From a checkpoint of a small transformer trained on Wikipedia: 8 layers.
Each number is 500 + 25 x the weight over its row's rms, rounded and kept within 0 to 999. Layers, rows and columns count from 0. Numbers have three digits each. The size before them is the row's rms in percent of the matrix's.

# layer 4 MLP up, 512x192, rms 0.0815, rows 321-414, columns 0-47
101:528482493496466492470512489510512522480523478470501510510511507533490485487477494521489464505502500498499500473479515480526515523502489510520509
101:453482464468507514467497518498506492503495488447490493451522553472515494489506505528482506551484466538497510511518480528514454474530474504502524
093:477455481506482519530465452495476584524499542512502462471501545526506548517470493508555509503513504494503509466464492506473487472475533517502449
097:497491507488486523515532504512467479521528492496464525464528513490455431498484503485486481494537495505470492432506500479535496482526502504461536
099:491493537512538498512487489500529505500534505465435469471495530482469515490492472458515512543480495523523536471467515492472481490485513478506558
098:495518519438522482507505492446498506522487497493486511516500489487527501555521533479516509491497522519505480500519448492522505430458560515517499
098:473467456502515514493485485484508513515508556475500511459482475510483505480470542467532532511461526519493471529464487498508488518512492535505518
127:510514490482492494508502493495502518507466482496501505444517505531507502473504513486501513520509472466474473504494481490492516490438476507485501
098:507513509478501463546494499515471538479510473512474522520532483539522532502460478488507533477489461501507521512524468499456495536468502468480543
098:485502501517494517443486515485534535489514489553485525491511505481505508482516514490527493552491510461491511466499545480493512516475472478542508
105:527504462463514506595511489495550499504498522476506537510526471493522477468503525527470477512489510441488491475485549552492545500520501480536491
099:503563514525493514515513510485536482466509517515561538436527486483493470509484491492497537523510491495508506475499491469528505525507525492491474
098:475492485501470522479496489513495500482505512477520469509553477475467515491495500490559501494520519569524501483461445476467519501545508475516470
100:474484519500489500502493521501502481504546472511492489488470487472515491517481492483480450474511520541520467501453504513545487495506486511492479
122:479451500510504474525499523512499515538526483503517485475510507501556529564503519527519489444509499520486531500481521515509499481510488496516509
097:486473493511534477478497484517502515504491513526492515532560522524510515541499462462498498486530535461494453500562542505461544507484489494496572
094:504507520486522495507522505501467459520531493464487534516544520499507489452500499508482511501488474486528533510514484455462489520432492491507476
092:501516480491527533524499522528531526500448493554459474543487504526465501484492494491485539506499467514518509502478480524544476422500503478516508
108:516474482486501476515528514491485544497521502509469471563515496489525518476470492522525496446509477531501516471530501513538478478445495520535492
094:504484526478499448467505541522486505468494516492479491517583482507517473537506488481517552503551520460495466489510492510500528517496452510485547
096:483480507486474445532495520516510489498513475541444499538497514497507471567487488509500504496494457505519494503559512553524520495544493503516508
091:490450452485508511499527450533519501552519493431480481530503521526480453475444553519471492522523500531519515485532506418532490525545527565502496
099:522514465525492481523496463526548489529530473521512501476515478466507540485523503507492525493513552518519500472540522496489519478543508478508456
099:471505491483553513486486502493472526499510474495497420541479502479472482493523478485467456489493503518554519453476491514475507513473473462477497
095:467464472515427485535465478471433498479517478464497488502492511480487506474483515483484485505529470496520525477500504501497499542542508454517496
110:472473466502512487494468483515516522483504487482496530494475493506500490491510497528526487518494548534463480519534471522463474502483488495525514
112:492499523521499510544506518543525503530485463475488495503500519543523483500500497509485483529509523484486487480529475524536518491528519519542482
085:556510471491478523500503457494528462504491517516502473518479528462537486495485513555504507477455485520486499418487490513517481474492522514480474
095:486505489507508476472471469493553490472507496514513477506512510494487496583519469517507497531503524489490507431525507515523493454462426484475490
108:491511529516559505508564504495506457483504493482507487469519491485497474498496470493489470485481497521525506458515496531509510490524468501488528
097:494525492535495539523475519480558515513472495511539539488488531507526486513550481474501536516485479491529543507519515517510515509476467466515487
094:534487479489536531457493486493508481498442554520497519532493499490464430486540525527507506500477524491477498495500507535474518488478515501474469
107:506468467514473481511410487535518532500514449468507512507505537493510492497573465482520460513553545490494484517471503486485491513485497498514529
110:555482497479510530477483481466479501457515479513533495479495471529501494471502510536519455507491479491499517494520484507447520494490518485488481
105:495500486514503515494502526539544495532492527461472503503516502508474489479530498509499556471492489514516528508513548504548494468476493463506552
094:487470529463531515498497486507497529484478532513512505511557506441507512498462464527496530459508472521498507497506515528442505474475486514515476
104:529462488487496491457462537503508512513465495533510469491477495550462484499466470507536496500523545498483486517505539499443479503500510544523514
097:457499506516540496485479465477439495462504538474441511462537524462503472512480515498510484481500546474502469492510497498497499505527458499516482
099:529516495472523513506498500516507539514470514509459539488490530502527481547462509492495511510477555503507444533520529527491515458493505505477450
098:482502503500538545486489541474504482486485476523489478487468548492525512518486453514515520494486451515506493501509534491442506491469517539519515
093:464512501525491507504471586530473525489534516508513513501490483487507519481557507458495512488496482509548476537509465444478520447517497507506531
088:511531497463510481483522493521443507514457541490484528480527518502505513473537453488491519489489516508529464464509477481503490477496545483513486
098:493506522566478490504510478493472510516505518509495519499480488535532568533527546541478490506489510502475516502487506461492480468478502525482539
096:515472487479477496512504473491479538487492511517561518491480516458520461501515482510531471468536534506490518502562490524488493523522487474523536
116:520517491517478465495526514508482510504546532496499483510490527455510494472492508543503507464476498508465470486496478471500499489516464471513475
099:510519510485524510513514453495522501541466504561504499512506509495491490508500500514475533482511527500520496491484460473456509475481533517486475
088:513504473515495486530486513526510475480515510459516512516464479492467466477520527521500463486469473531503509494515524457549519515531531502533508
105:442550487492521531496493483481487518483496497557502494544519488502481499512484497518465531479514518514568529479476492466512484495563503533555499
102:541480525509538503537504470535497463464596482485475501529482487538461471514502498521490498480503441534487526476454511498533499486493487523498517
099:478525492493482528498469476473514559487489521487519533485509499462470489494503507482494490509482523504552486501526497547535496501507516512506514
106:492511477492495497503471518483524496468515499527493460493497540462488468530509480517508526515468490504496488485544507535479506557533502493510506
091:518498551466519498511529500435491492508525479482469495499497533489466482464525469517506485503481504490515510501533522467542516477464482466487486
101:471496502508502554513520513473506530518492477496520510524555510514486508510508508506498518455500503476526478481523493482474481512511484492447511
099:478511507498512475517486512542525501498542474482516463523536495495458507487489506523487477516463493554500500507469533490521503548503464512450502
090:489487521496525497526458506516483480509488509504518499481496493489515482511523469482543529491506489508520523490483493479481490459487480511494541
089:459505488535483509488525465524516502493474562505474509514488487544520464485488501528458477490508518459495505451510533499521475546522506474499495
101:486544478553504464524466476487487471499486522512478509515480494543486489480490485490524553541532514462502470521524507536524533487481530491495478
090:495517538501489507518514472480499473511504486522507490423493489522492484487519494484507487526532536497476504472496527450527488503452481519519512
107:483518511503525524477521542487514506531486432544521490493440511524507481473481491513465521539511456547503556525491495516473514494514518503509555
105:493520502513479488522496481501502516499483538520531506521469474508518489525513537501504454532516522526494482511488521526492488496508534535501552
096:489493479494532530536506481537503484505475473483410496481488479486488526555469477560502537526488488519521498487492548470488505495485504475513524
101:546488507487484513480461538530515500535538525483474501530472441467489498529506501523492499540490461474522532490465533477483498489492509488531490
093:479582535507483465492502505462495503498460485492499462481540527518483504500495494510517470501512498511533549466510554540487536481500536511510507
095:537507526497513486470488469507506494531484531508515556485488530461501514485524488535517552508529521499490543495493521527468471517506504486512503
098:482516468495441489482493484464475503496455489491505513468514480537546519468509517453497522522477505459482494461486522483562460488491521520516495
095:550495526499496505478458521486510531519506497504526497511545496515524477498501478456493480479443506495553497514488518520549458492484531530498497
101:541456518508453459496444528508475509471513499513512484505492486517525543432508497471510468472489505477466513473510525504463506477461513511475522
106:508483446511546548497469499521520538505528486479527487468534511512523511522513527459467507530453487448477505489522498500559504491488508491484535
090:509489481504440466538489468524524474532458507499518520488512516450519515522524540549506515509473535514459505473516506516495468497499488509511466
105:493475492482500493510510455519467477534502514480502477472491478541534509534513502491529535500532515477515545552516520492493496495503501506500494
103:460501514469514458472514515522488521480510520524461502547485495529477533513492525498523508475519502487514500497491499508459446551496531510515470
105:456487535539497526525486508470520494494490503564444480467494503497515481523524471544479529489504553505453525504518490519499469481466498502484517
099:493480514497531463466514491496489545486516508489518494513485523501473490486490498468487477505452504500482543474549516500536508474486482507524508
094:502499490492531490504491475521500481533463514481510471493552542520459505517503494525491479531548510508504510476490533506492491508524487490547495
099:533518526475498512476496496467491469498474450491523477493471472491485495509499467511519528518507499488502455539506491510454483501490505486497457
098:485465520555491501464503508502548518540496492456482496496484485520488493494463522499529490492468478513473498514541460448474548523524475509470483
101:502487473504515491533491494474500503464483520484531488501508517501495494496485499491503515476529538477482493488517459508473500518526455538515514
096:521519503539501533470463490470482529530453514521486489459501496508520467502514521467497491467547490516503519446532507458485516526484492468493508
106:492505486524526506500501478522539478457506553496515490462557479507505497473492465503535420511492505511520501464531517482511497530491494523522478
099:458535499469535475441480515532469514512466502482477458492511492478546527486503452495516507548503520484476552450466507507463488526472500550482515
104:480478521502520489505506463444490486517482470529492513514439534486468523500480481459494515489537518516497503467542507513516534469469469457495543
125:516507456500479510486471496516507491547493493481507472514464497518472477527528484493484492499486481459546529488480469439541476549518503543441504
098:491508518498528518474500516445494512535490521506450470488500491503493495478499519496480486555520553501524527509515504503500529474457461513455519
101:490445510504492499520485478476489495459503526488469487493473492477508534491511494507537508458480495499527486529511519510499494481481502542525515
094:526496516507532549532484530495486498532495551517512486468482502490488464482525515517511581519474506513523499472510487517497505553517566485519475
106:512487455495510478505543494552480490504531505498498474531481526511475489496509514456509521529522523529506480497532500509467556489477476511490451
092:485490463555524550479526489543489544510500496502546492496547508505506527468497500524465512518501503532505496506523475500474449509479509495505505
102:481500491496499476470485507509543443501464482505461529493485446489528490519501522504468524548512514487511468499476515473499457508475516521481522
098:506493477484442507498478475476499499491527493513489512508514488531535480493495510480450513479556494500453515441479465513527463508504472545531512
117:489465468461513487504489471486489550514495495482483486527471478519504521496480506532489476506504454463512506536474502525519499427484478576529488
099:479488509458513484534483528465510490508512477496545500568502436471500487473529531510491497487493492513490520481534518485544515497507491542475503
103:482495493514505492488470508517484478495503487497526491516518517496498531475544474537527483455461517494488492519468526479490465501518455457503494
092:423490532509480527487489522517493492507501515540503511513497562524493528483509516481506503478497501503472493472497484461520517507474522484460534
097:516492534482494519440538528475506527493489543497480492464515505480522541513545529461516494491500507481460501508504549523489491474496526476487521
# layer 4 MLP down (transposed), 512x192, rms 0.0856, rows 321-414, columns 0-47
101:502518484523511512488497519495483527453475494521496506525475497524517486482495522498474539463484528518552451478490489489495510504486482472527529
097:487511488529539497495488447554482469514512453461468530498470511481464486480479484506565510482506494467518482518502455480491488419485485494483486
097:425462507507492480497488575479504501498503530511477481493513501481448495495500501514520494501513499514515501511478506523537536490412473526491512
103:493449508503483450491524492492481499528517530495484444492467520544472473521454481491529537500503483524460491461517497547460461499547530500507484
101:497495518509513509498467490484533476495531553463508491488520489550461519505469508498492491457444513484526487516494498493476525446488486469534492
093:436510480548500472464473537551509479520509533467464531513457501565457524520470485508498500492517514521491466479440507492498503538550430530531530
103:498472488482474510471505475525455512491498524457512492474521490513481484522509561531476506452500471516499466531455520498536469533522526497493509
118:509528489526525498508511477498497470496497460480509472508473473465447494478488523484492523474491499503496466489524496486502485484498478490488516
100:505518481542451523517470488492492489483517525492493501499530508541518521504488511509485523480469492513497519453510473565519492431505496506496487
098:508526513498524525501495517487522533481503524424465498512506457532506530497494474543503485507518507537487520520516532509510456521500513538423506
103:505485504501541468488509501503497503495520544464521489524461544512523447496538507504543494520484533451523528506519516523522482498498510496500498
098:518461521534507492477482487512475491492495553553512510504568540511491492513488494538484501488502480479489523479529544513489503447482517498481449
095:510556521453531516520503541484499448477535512522488463501496535506498508529454504544480511516532468511481495518517485424513525470559498524504498
093:495485486496498483490527482543565487464511500488479496521501528524504527492522517465497486496531502499543512464469504492484518506516481480480531
107:461517474467486468451457487464524475462520488497499480522476500523507477476470508512509485511527494495512477533548518497530502475477479510507467
097:491473516490466517485509499496489499521496469550486518486507527522542497517457566483471489519464517523483499561478504455481499498508475524491445
091:514496471490512461480540478520485510485515497458475481481477479489521505491507505516543482495487495509485510485467479524512537481534482527493514
098:508532535507490524510485512492477499490476498532485497481504487481506481468484525467512498479543492514504499457479470473519526501527502518477491
103:500549508520464454471504472520497493503514455541529528484496511483502507476428515490486483474511471529512522463484519509525503447494527482523470
100:494498524513453512482487529548532515505517501486545509481538495541463479505485461492484513427506535465474473504525493509425496494530501519528455
098:528523460465510469492505463534492478530471459492511491483532479516499477472527488470508480489503495563494483504492497498499518448484455481505514
097:467499527468457519492479528533533519493510488493509477474492487499457533525484479499495520462520513505478539524477460490461522496496498531519500
098:478467471541548486439492539453497478435487477511462486484499549463482461489458507533502472514484452479510536518512490511507539499509498516531522
097:494505506490474527503504523468479458473454509497516523555475492466492476501519496503519517515500491478514502484515487519508508483475552500469541
098:492510527474517531519478526493491463490498512503474494561533455475504488522507519510487499511492494538540511448514530518525494510480535519488509
101:470478519529523495453554490511513546481497494508518457488540480470471477512541540458501499509495491496497549519534564522470547526496522505510465
104:521469485534587520524513453504519432490494516495531476509520516515507531508516494452499499493469523473458509519508440512493464493511515466486526
096:501508514499489476501504481495479511466502490518515501484435473497520508530457488525520505489509509535496529492498486512488486488509512477508475
094:473474504484507520504495502504495467480540483513517560505514468518513499507496484473497475492519510517475486486529480510502499525513481502415493
103:450479541520502494450497522504526482513542480504495452492482501484473544532464469520454471489470502502482511507504506516509500530464480492522532
095:512543514539581517499516472487497499472469487516509437478482512528496520475464509452519513493482518494530493489497458500513514517503485459501481
090:488468514537489558544485539465521477495525502452461519493536501510490509486474434480510564467499452528534496516506479474507439517523492508483517
098:473516474508476458519488506481504511473431523493500487531492480516485467502515529542505494506531511519449502476498493525484438499469506481540491
108:525476517476463523475528494519456494526519497479530503498504508465555500511523503510508535521470516500472491465470547442497490437522459501472518
100:496526449477403487483510477472446497521521509489543482562534502500505495532515520524478473460491495509485529518489500476489506514497528491518475
105:505522534499574490508515480483495518564511474537507507531497499481482501495469473468481520531482505556485497524505464532521471494473504504482481
097:526470505501473490491573508496483514529487555480510537489493484506512538537521521505521523510451521489521507478504489509505477502491498518490502
101:477486470496510459508524490476492527539518471478473548492496527519489458501494555491574463515503470500530466506521538524507479520486499514461509
101:488494497523502535493563472492490470470469537464432534518521525498522480511516480452516576514498476519506516497543490484437476503465541500480490
100:478484523482485491514475471471540506502494434505486486521484487491545501513526482473567503494532472519468497497513507448479501514456475549511526
091:511490486455493479485518465488522502526474521566510522531529423568482449531504472537487515469495529500461513513536506539537518484516515484494488
088:498456494536548491527492497533495498456525459499458495463503486526487506505491489510533488540497432470499558477469516522484473503482536523517508
097:426479502514479497538539523459504480491471526509466541543517529482484455513487506516447543507541502521502469524473521503483508484510535523440490
101:506497533527507532475493519523478504438511509518472514534489556501523538485514478548505463485534516524492512497559482500500550490527517522479493
113:506500490527481469464497497488495496487467467510481460510539530515480514532498465492489493492520461501472526480523463456536480439548558518500478
103:516489484506501454465474486499460494477487488496530499530514476496512493466467500492526468502476492536530531475520514490480485473464507512496520
092:488502482503522488474497472499492496491501527504528493527465483468492464475503497482478513470490484495516525506489505467499458448481483476475501
104:513494542476498464521497456503513498516454516496502517514508466551447525494482498505486515504501522510491502508496465497508539499457486521502519
104:541502478519468559494467550532479510500489520486518511485519489500513509506473492508502496512504505472537504544475521513534536498523433538488548
103:471521459512461467497522546506501499535466494491478494499505497501560508515509481448521513502472494510518529500485497553533518571498517518519491
105:510543481517541496519510507533533502464485471452510543481533536521478530524479484520486488503512507497500494542515477481474500484518515496482484
093:505490466487481536471501507497490489543505547497501509479457479462501529540474490505472508497530521512511530491502486543546450481492474477535504
102:454493499465501506510484496491506473527520495535480525526579500520539458533506514525483524465513516520495485468487516470484494471512502522498485
097:485472497502496492510506491473465473531496512467474436501510516520479482522524548530488483557488469481516537478519455433477485503488558483512478
100:476470531445507504497522522480491550482538492495490535498514538520502501469497510456488484505514456501455496490525474496482517500492476524529540
098:471478476482531507537483516500536531503520524499494501483507490525527508455520496501493456518474465485512514482499462523499454515517471563482513
097:485492532503457539486510511507503511481514507509521488470530474483455513508506551475495508484504508468510525477500505521490500525496502450487455
097:553487527502495440475527477493487500525502491493508469513505507504527504513482475533483526546506445524493484508502502519516472512512521530481460
103:501480502498544495523533473543447512469519488469518446478468531470540527548534466503486492494536519481504508472504475469478500488533504486531489
104:484481472494468509491509454542470479475511491469501526502452505491527510536513481541470493494514539481528507483530472449492497510492488477499506
091:515483474481503521514547496518464473503498513467482505493527491529523479491504530500471527508503469506480511503502550473520549510529508530523520
098:546511477457487462485520494524508501505530504492510471463471511519502465538443471493475483524459532519508493549467517502453524490481496483500529
096:429468492479510517481460529517537498502469490506491528525476455500514494458471454518501534534487486504493510515502496495489498524492520512458456
103:475549475500533513500486506479523473444523520500505493511487499476503534494522478503490505509514540507542485482518483530528523463518558524504534
094:498531484538538537504484535484498458513487500495467483524483538472520477513509511535458509471508500503504510483591519528473529419521532526529506
100:545509510541563512510478463502489458560550483498495509495552487496487541486479513453513519452450521560499518463500496503513533523503464461523481
100:501530501523506527461471530508483519484464484496510476516534498482502507553516479507452507467518489525509492518486493502489494526494483482493494
099:523497530466519458497510500496511503502503513516491476537545474486485489540524525484493526557554499513512500545473547463496471554533489502476500
092:506480527531472494496467510535508460528510509488481531490502520466519483505471449492491482480451474489530476475520451548535551431547525510554483
105:482496471506511491475500514504504500524513545536538470454525446494502452511521472512469484481488495500484528492496514435483494525500511569528501
101:469502466473483496474518464468444536480491485448503481496481455527513480500490500514515499471486493504493525506457503520490538582482535532479501
105:527544531519521488483510458461529489466485490484484487484494500492478482490475455513438479519503494479505506505515499452471483549482451477485505
103:500526522491551495473524504510416530466514522481514503513495518526525482497496511503525497470485521434500484542504480461490486544497471485524531
099:515486478506562535520464489466522483490495498463504495445538498489481457501507474487473482510488489471532485547504474481488507477517500516498505
092:492502512457540476512523548507486498497507516531523521491512529484496495505528502496466499525500512495532516502505531479506493569516518459545538
102:510512523483496481536505501554537525521520515516515512484519501487439486476517478512466486452502485475509498520526491501516515485453522488540476
097:465524512520482479516465490529483561510493485460479497514455555489488487517480517472473506529483482467486522568495432505506471514503500553568528
099:482522500495522513507503544480510568484496487480518507474489511525509519501534525522520482499482489483508545494502513529497480534471475530481519
102:484462457489507492518480448469518558476469513485487521429546477462488521515481469520516484518524513532498491502467478510495520508463482513506484
098:518500504511495521524486476493498519479506486497538529502506499542461506459497467492476524494472525466493500515515510516505469433541477473503499
105:489510527491494505508528529494456487477526454482459475488490497461499505557564447502448501508501508492514516503487519498510519540533497514546494
119:451491458487498508501491519494553497505497493465541470495474484488479504524538545472507497524481510521556485525481510490522483488535537480520507
094:499509521530480534524531457499517459493530491475511488489495511529517486527493547485490538504440466499545505485448485449449501470446514492478520
100:543500469555494477493536458479506532487508457484507470460558465422494491460484448491528536513509518529494495499489527498461514492524516491498486
095:492498487522501489485516490494488500493494481427481511554512548537481492483503531540505491500475486480507479498485479525473537523453519530509504
108:480488495511464530470515479477487489481498504490514499462457485506466511497529526527508500449499513480488507539461513510567497548477492494509518
095:464513488527519491506481516522453490479489535537489489477488486483476519517499521507502463483507491549568522518520518487469485512480488538517528
097:550512518566456466503480534464499490490485525503503475507563479457505486427493495512550483463480483496510498483503514502471510499533483534508488
102:511528531528500467469494564483463501469535472529480538513499468508493519482492526510500513510471480476508473497560506471488479460504530476459485
112:494528492432506486496538490492482486500577468495471494484479487511534489522505515509511483520482502483466540564493492464507484485529482477471489
100:518463543484510503507460502490532525543489523518513498522529527538502462518495540543519470504515500515511502478544515513525499515531497508522477
100:525466470522531478482527460540449487496479495518472467499476492536459484503502507517481480472457486479493544527493471563514480511471469518477518
096:526501504483501482486495485475521478517509472516473504513454501547472538537518498519500512491501479531523497467493505450484540463535502474520470
101:479530479502532519485544512506494524487451523498506518490498515478508534555551520503502519516525464490481501536512515489512521457502495522491460
# layer 4 MLP gate, 512x192, rms 0.0831, rows 322-415, columns 0-47
096:531533485494512508510523483481496498469478526518484478511525435501504482500523484492500435530501473504538511516497564549499551495471516450524490
096:529482482497455527504558459512530506536493502476554495539522529518488471495485502537466514495504490527518523451531464459496531503515497495500506
110:503509464488537511499465511491540480491523480477477470503462519505485503491478512533495524507503484478446534490486506456466476497474502517469494
105:441496496504514484503486510533554530514502484476479452498522523520486489463506526495498482494529528499508495502474508518460468490497489474502504
093:517473521485523491485518477523469474455509461511515478519511491459474503533502464499459512478513528525508503503517507538484543469481544521494500
097:521499533514513462467519510446475491514497524507482519471500505501513490463538496492530499499508468475458467562493558562539493491494499471463519
104:488516486477464491521514490527522483495494499520454485510494498514470489564515490471437490506488518472495514521480489520475459528523500491518510
095:530451523495483519480481497465471509459539490468538479506478510477481491514498517511503493517496526486484505559503515486562547515475544511494452
094:468513507500500501521540480525495510450507519543499505512521469514510507526480505493502477546534505505501510492472544500531484562499523490550487
104:490531526507527508539477520528486487482438509485494502484510482492487494446505507462476469508471533518510467503507489530489526522490463452479513
091:502520515525513477489529501491528504506463490495511486469503477471504482503485493486528514510536478483541526490524469482487539540499512483507464
100:471519496467504445513505489498485505523537480483508529516502520465477459534527457500493523482486467519543510504504495499479466415529477479461521
094:496511522538515485514472528498539456526504542511496493501457535533507519477476516516503501488468476501499516497472475490500458524488533452515503
116:533522492519541486504487523484546464512475550507471455502449535511494521516495488503547515524529522474529506556527501551480459521557506478483505
097:500524526501514461501515484502486526505506563534485429487459509473532489512507563469498484486488539551478521514541501525515537517507531514482529
090:502519545504467469527461531520507504487533498494492526497469478518492516519500499488503516529527527529483547495516502485516486510543493477501507
100:462525516483483488534579483536482509517517484485535457457459525494503535529509547502507470559454504482485515493493473491531491531498492471506502
111:461485495498492501472478449533524503470518491517504514443504462436493452491511501460498515503507502484482503532518502526446499496433518538553535
093:488490524515530491498469502526523493535497498467460492450476569496509529514502471525500504517490518556518493518523474485502480488463506458490502
101:487569494514503532495501539541474511488494504464506479493508488492497538493527494483514525507534457511507540539506501497510495460444488498508548
094:536488468483524525525526527436499491495520478500471497545495524523516455485496476507475559504558495531527524513515505529495507494553503521500516
100:501521502513537463512463535502510505475463522515515497543476464503543485495476501500483521517564443468509478537494520536498477564500489505459546
101:464523508487475459522449509517439483512508498473496492559445493483492518479475505509490484477483487485533521559514485508464495507446498493489495
098:474541463513532481484488513491478520506544518507539443564525484507507465497502485519517506499442469491501515497488506473496535516512512480508512
107:559505527493522484476525455510531514518523476481513502495460539493466502504512497509499491487550501502505461461490492503527543460519543526431504
100:483513537532530495520506532508512505521521500492555538487514489484466471535477486460475492549451503496467487475520494500511500461505492455497520
095:517489514521501528510509465506483497485510516505511526543459491506493480509523503531485532544518504501518482474527487482495562524546500548450492
091:523491442476520508524478485500488500474511523504485524519509516455493500551574544460501515557496503508530515482504525528545461491489459519486538
105:518499507518498531499515488519511541473477475514482521522526519454526490497502507479517515461468522509514530478477477525510541508552534511485519
096:487502540507480503485527520518517489541524472479486496503538497520525496481494470516501482497533493508500526486505545484509491520529507496500537
090:522480514532527527554492511509522482537483481483451518546555527480487497522520496486490516489450483499518519490518486485512513522464510497492529
098:513517487483494502499475485461468475443530488521429495497516490525483480519511480524481494484539486515485556507467554466517443463518475518475496
113:501501468472476477502503487470459462463509489483501492491495480496500498502503475498536473527484546511525504526509524546505493503434535497548532
097:531501516511490540484477551504526510574480465505472520498477484514539495545466488483501560505496494503498521521502498488505491533539495497498510
103:531507473505498515502533497474535544474509484525513542533484490521489507478522486542489452480526483497490504482519460449514524497531497518528494
101:497543511549479530532486454478498510520502519504500491495455525502502504537514474471505476484540477556523480503476511474496494501507516526518520
096:480507516512467498449530518508519451489521504515499520487506463548523520495492523488505521517518483501505478443490479501503505481523495508486521
097:529490494469507546472506515503566510499452499499466474488470443496516478506493487468464471512508481510530485499493495492489500513508438502506502
102:500454457503543482461463503528474509485482497541472494546516540485483482554484493482496480515433490485510518468510517497511488488483538495500535
090:519528510539527474509477459514519466526501525500491450506485462499507509504534492507508521476504499471490511496500490552486529502503511502505501
092:483457487482491477493452482480493517469513479510485493504459471518514457495474475471483484503504500472496507553507528504494527512524528454475512
088:494468467482472497473488558565535508526475470506481533544512463535465499491513506501501500518514562519501477499489504521484498545474470509458477
099:525483510504496493483498502511502513448479445491491521482502504506472450487472472503500499512494513513506497525512537531488517460499491461524458
102:492517498507531470502515487526512521497547485460515455531484509510518505488465480502481468493506514512500513544501448516511493502500512511534519
112:534536521503477493502488466499478473526466505500495509513461495495492473516495490467473525494490487540493461486498538496497505540500550503476468
090:444482489481527473488475498498472522504501523489512505528481471457463482520482543517505491489481490513505483533519445506482521494449486532478515
106:499496494510485440513496508560500548482516489556515527515514502569493488467495574488495470534488498473494484493497502480450488535496493481485491
101:500519481476505567523505456515479493467522499489507469458478468537515472500491493508547500467482531529510506505538501564485478439503493495523489
103:474487525499515455503502482494500497529505465480481479522540492535512499488470501475483488493532493482491467512496488566468523545477459471516441
101:456489523499519503492505481504510482521499494546465458477518490504486497471500502473522520488521515489456527473487505453566458520516493484530484
094:522479500500510483530518486490520491540536499534528524459537493513501512473448493542478490497509501482488508537503496539464444483484490494518480
102:490493499486508490506543498481510468510470521463517480466480511523472462511494485509461488533481531502536495484472520527524526470480478481516485
092:530523491443523499499488475490485529458472453478490486517491475493526489544519523439504518524487490494484473496514461518483536481520551458511523
100:468558509517524552486496450506536503445474517513460489498544500485517500489479538488538496525466521495499526481481468494520510531505518456485521
103:533513524518528493496492493513453477515507450469530469495487527514481506529474530503487529470511504505499521532494512495511521510495531430524470
095:528497482465506514484542497513511481468494501533462516544531464540502491500508465492509524444490482506488516531481522514498519501468457496502461
096:499517481478518511481457523510492531459500497454494488524504504499509475488514489458515541518551523481517486509491476547500534472576515527477518
110:507475539466502547508486497524508440523491468521493465517514461535479477548513504509510518489502491476507517509485455540531478486513478491532508
098:509513554506490474495501513496569512533500516531510464476513541551482513488480487473486490484480523516448484460488474515499501519508522480503513
099:514500495468556484516510494522493501467453465506496548492477505499474493519475528533541497495508499523522535524531507523517501484487517499513523
110:499511489508484473501487501528471491528497521520486484493452517431488463500489487499439474481490497570487489541499534495498527552489520521510464
102:528535497531444524494534462511504470556513504483529480475476483500535496521508522493499492479507504497524508491504505493495475499495486496559527
097:508532485491493503491536492498526524496480458523476494491485499534495469442495506480476495509499429464501447506482481521523483514515484535472493
099:528525503480489492510514552462513478494480516502500520498470466532554493490512504515495494534520462542462505504523576519482489531504492524522553
099:503501491518557474513449482479511521501516504573528515469470516525497523464510510507470547536495510480473507509483475514468516468484484505500539
102:516516518497516500491533494499481506535481491492507521476493465536456486486499475501479525496487498518453502490495521508487531494520499528498533
105:460505469473475539541541469531502502504542526497501493520539453526485461538497502555477488492523441519498502459508513475490523480511514521515477
096:511519516515496503538467518535503433504498525493503525543469460513508469462497528486512502505521527551511535519480497518434474478488480510468503
107:509502491497475496477506524508480505498530495540510489488529500509519485524502528529518474485470472490503484487458487515456457546504522487459498
097:517479509442543571481483509465499502493478530477524514547477456521482507472509501485530527504480512524503524510489468451520533489536473534524494
093:519510535487481473540462518471500527528513502541504438483511517470523477490494541486445476469505488529500473481528462519535523494497495488549487
101:527484521530462532480494465505499517510466527469519515500465488549450482489479531517496490533544536518479525470473520485515511502494479505508480
090:493468471467487475464476475492520509481544482499519490510522486525537493480483494530537496509531470482511522499492539517494526505510487485527549
097:462498491525518471491526535559490529466494547531488499480494488476523552485507460509462454462504497473486484497450525472471516507523472514505509
109:531483523506510469489497469533494449483502504475482501510479506532523507505510457507517491494471503519468485565494502555475476503481484537547507
096:496511510449521494525517495492526480501509500538489527527507533497520524489512488469500486446493492533523512504482545447489528489492560499486456
095:500500528505515483475525511497518508481526496496477501512516528529464479507454497537516540512475475451485488471504497511479512535553476505588475
106:478448516507475536483488505466489490499511449468496518489459492518483537479499528532490480508467490501513475537477514509460495490537478473516506
101:528528520496505507510467485507510511476519491463521501496467491494538495491475495466461522501469489495480532500476448489521531561449468501494509
102:481526519482510484504483488522542550523516454482494480509499478480505485508516509538523469503495498547458454511522467534488531511514495493512492
117:486510500486497531500497510510498497452488487503537512545489515497540551468486497515487530543527509508498498500487515512499531497489492472509455
103:521523451464497480525479489484474497476519469534554537507489512528471535482519490471494482463479438526503499508509536499521560484483477446469456
102:465496495513518500521495509533500512546499509478496496459464471500510514534490493481505507500508500487560493496465484472504494512507508517521499
092:511469498517473532469519513512500508500447477528492467456491508475468546483499509528546509498469495488505490470499465494483457507487501520508563
118:559465514511528528478484522509511519537519517491495482522445449519462505496505517503516469510453476497539507504457539483503462514544453449485522
094:510505451579561509493495520490472491511523497568471478498553466509489517507496527502489461454509509531472514489487478488477520478499490539492516
101:507526496494495520529505456487528514511480514446542477468472500496484454468496495504465484477444550518497539477523516494496595492533493473549445
098:538552531493475540508508469506506484510547512473500484467526510497555480461484528483520533513490552453484471398492468486556524530498501532476483
101:522469520474516507486525515491473494494504518501472492503489517516495494496506498436499492510478479537501438517516479475496495510500542522469521
101:453511498489509500497501486567472531515486483502522518510488500489474518484532495538495489508510486480529517508485493486487493446507480461464492
104:536481485507498510504507471523466504522441492504487511490494507510475539516554532558477497532454455507471465498509503497464502489496510486454479
093:475473518464500500543485498538502470522432491522500494491505531531504492474532489434508505480512503507526528509520524497495498486504520529484490
096:537481515503515508558521471530481488496514500501504491510446510516472487526488474504458481501517488514514476485460519502489503495508469497537550
104:505465509503506494509480501482478463496496494537493491466504493474530509492502502519486471519492506476504485554480484506492449486515458479520526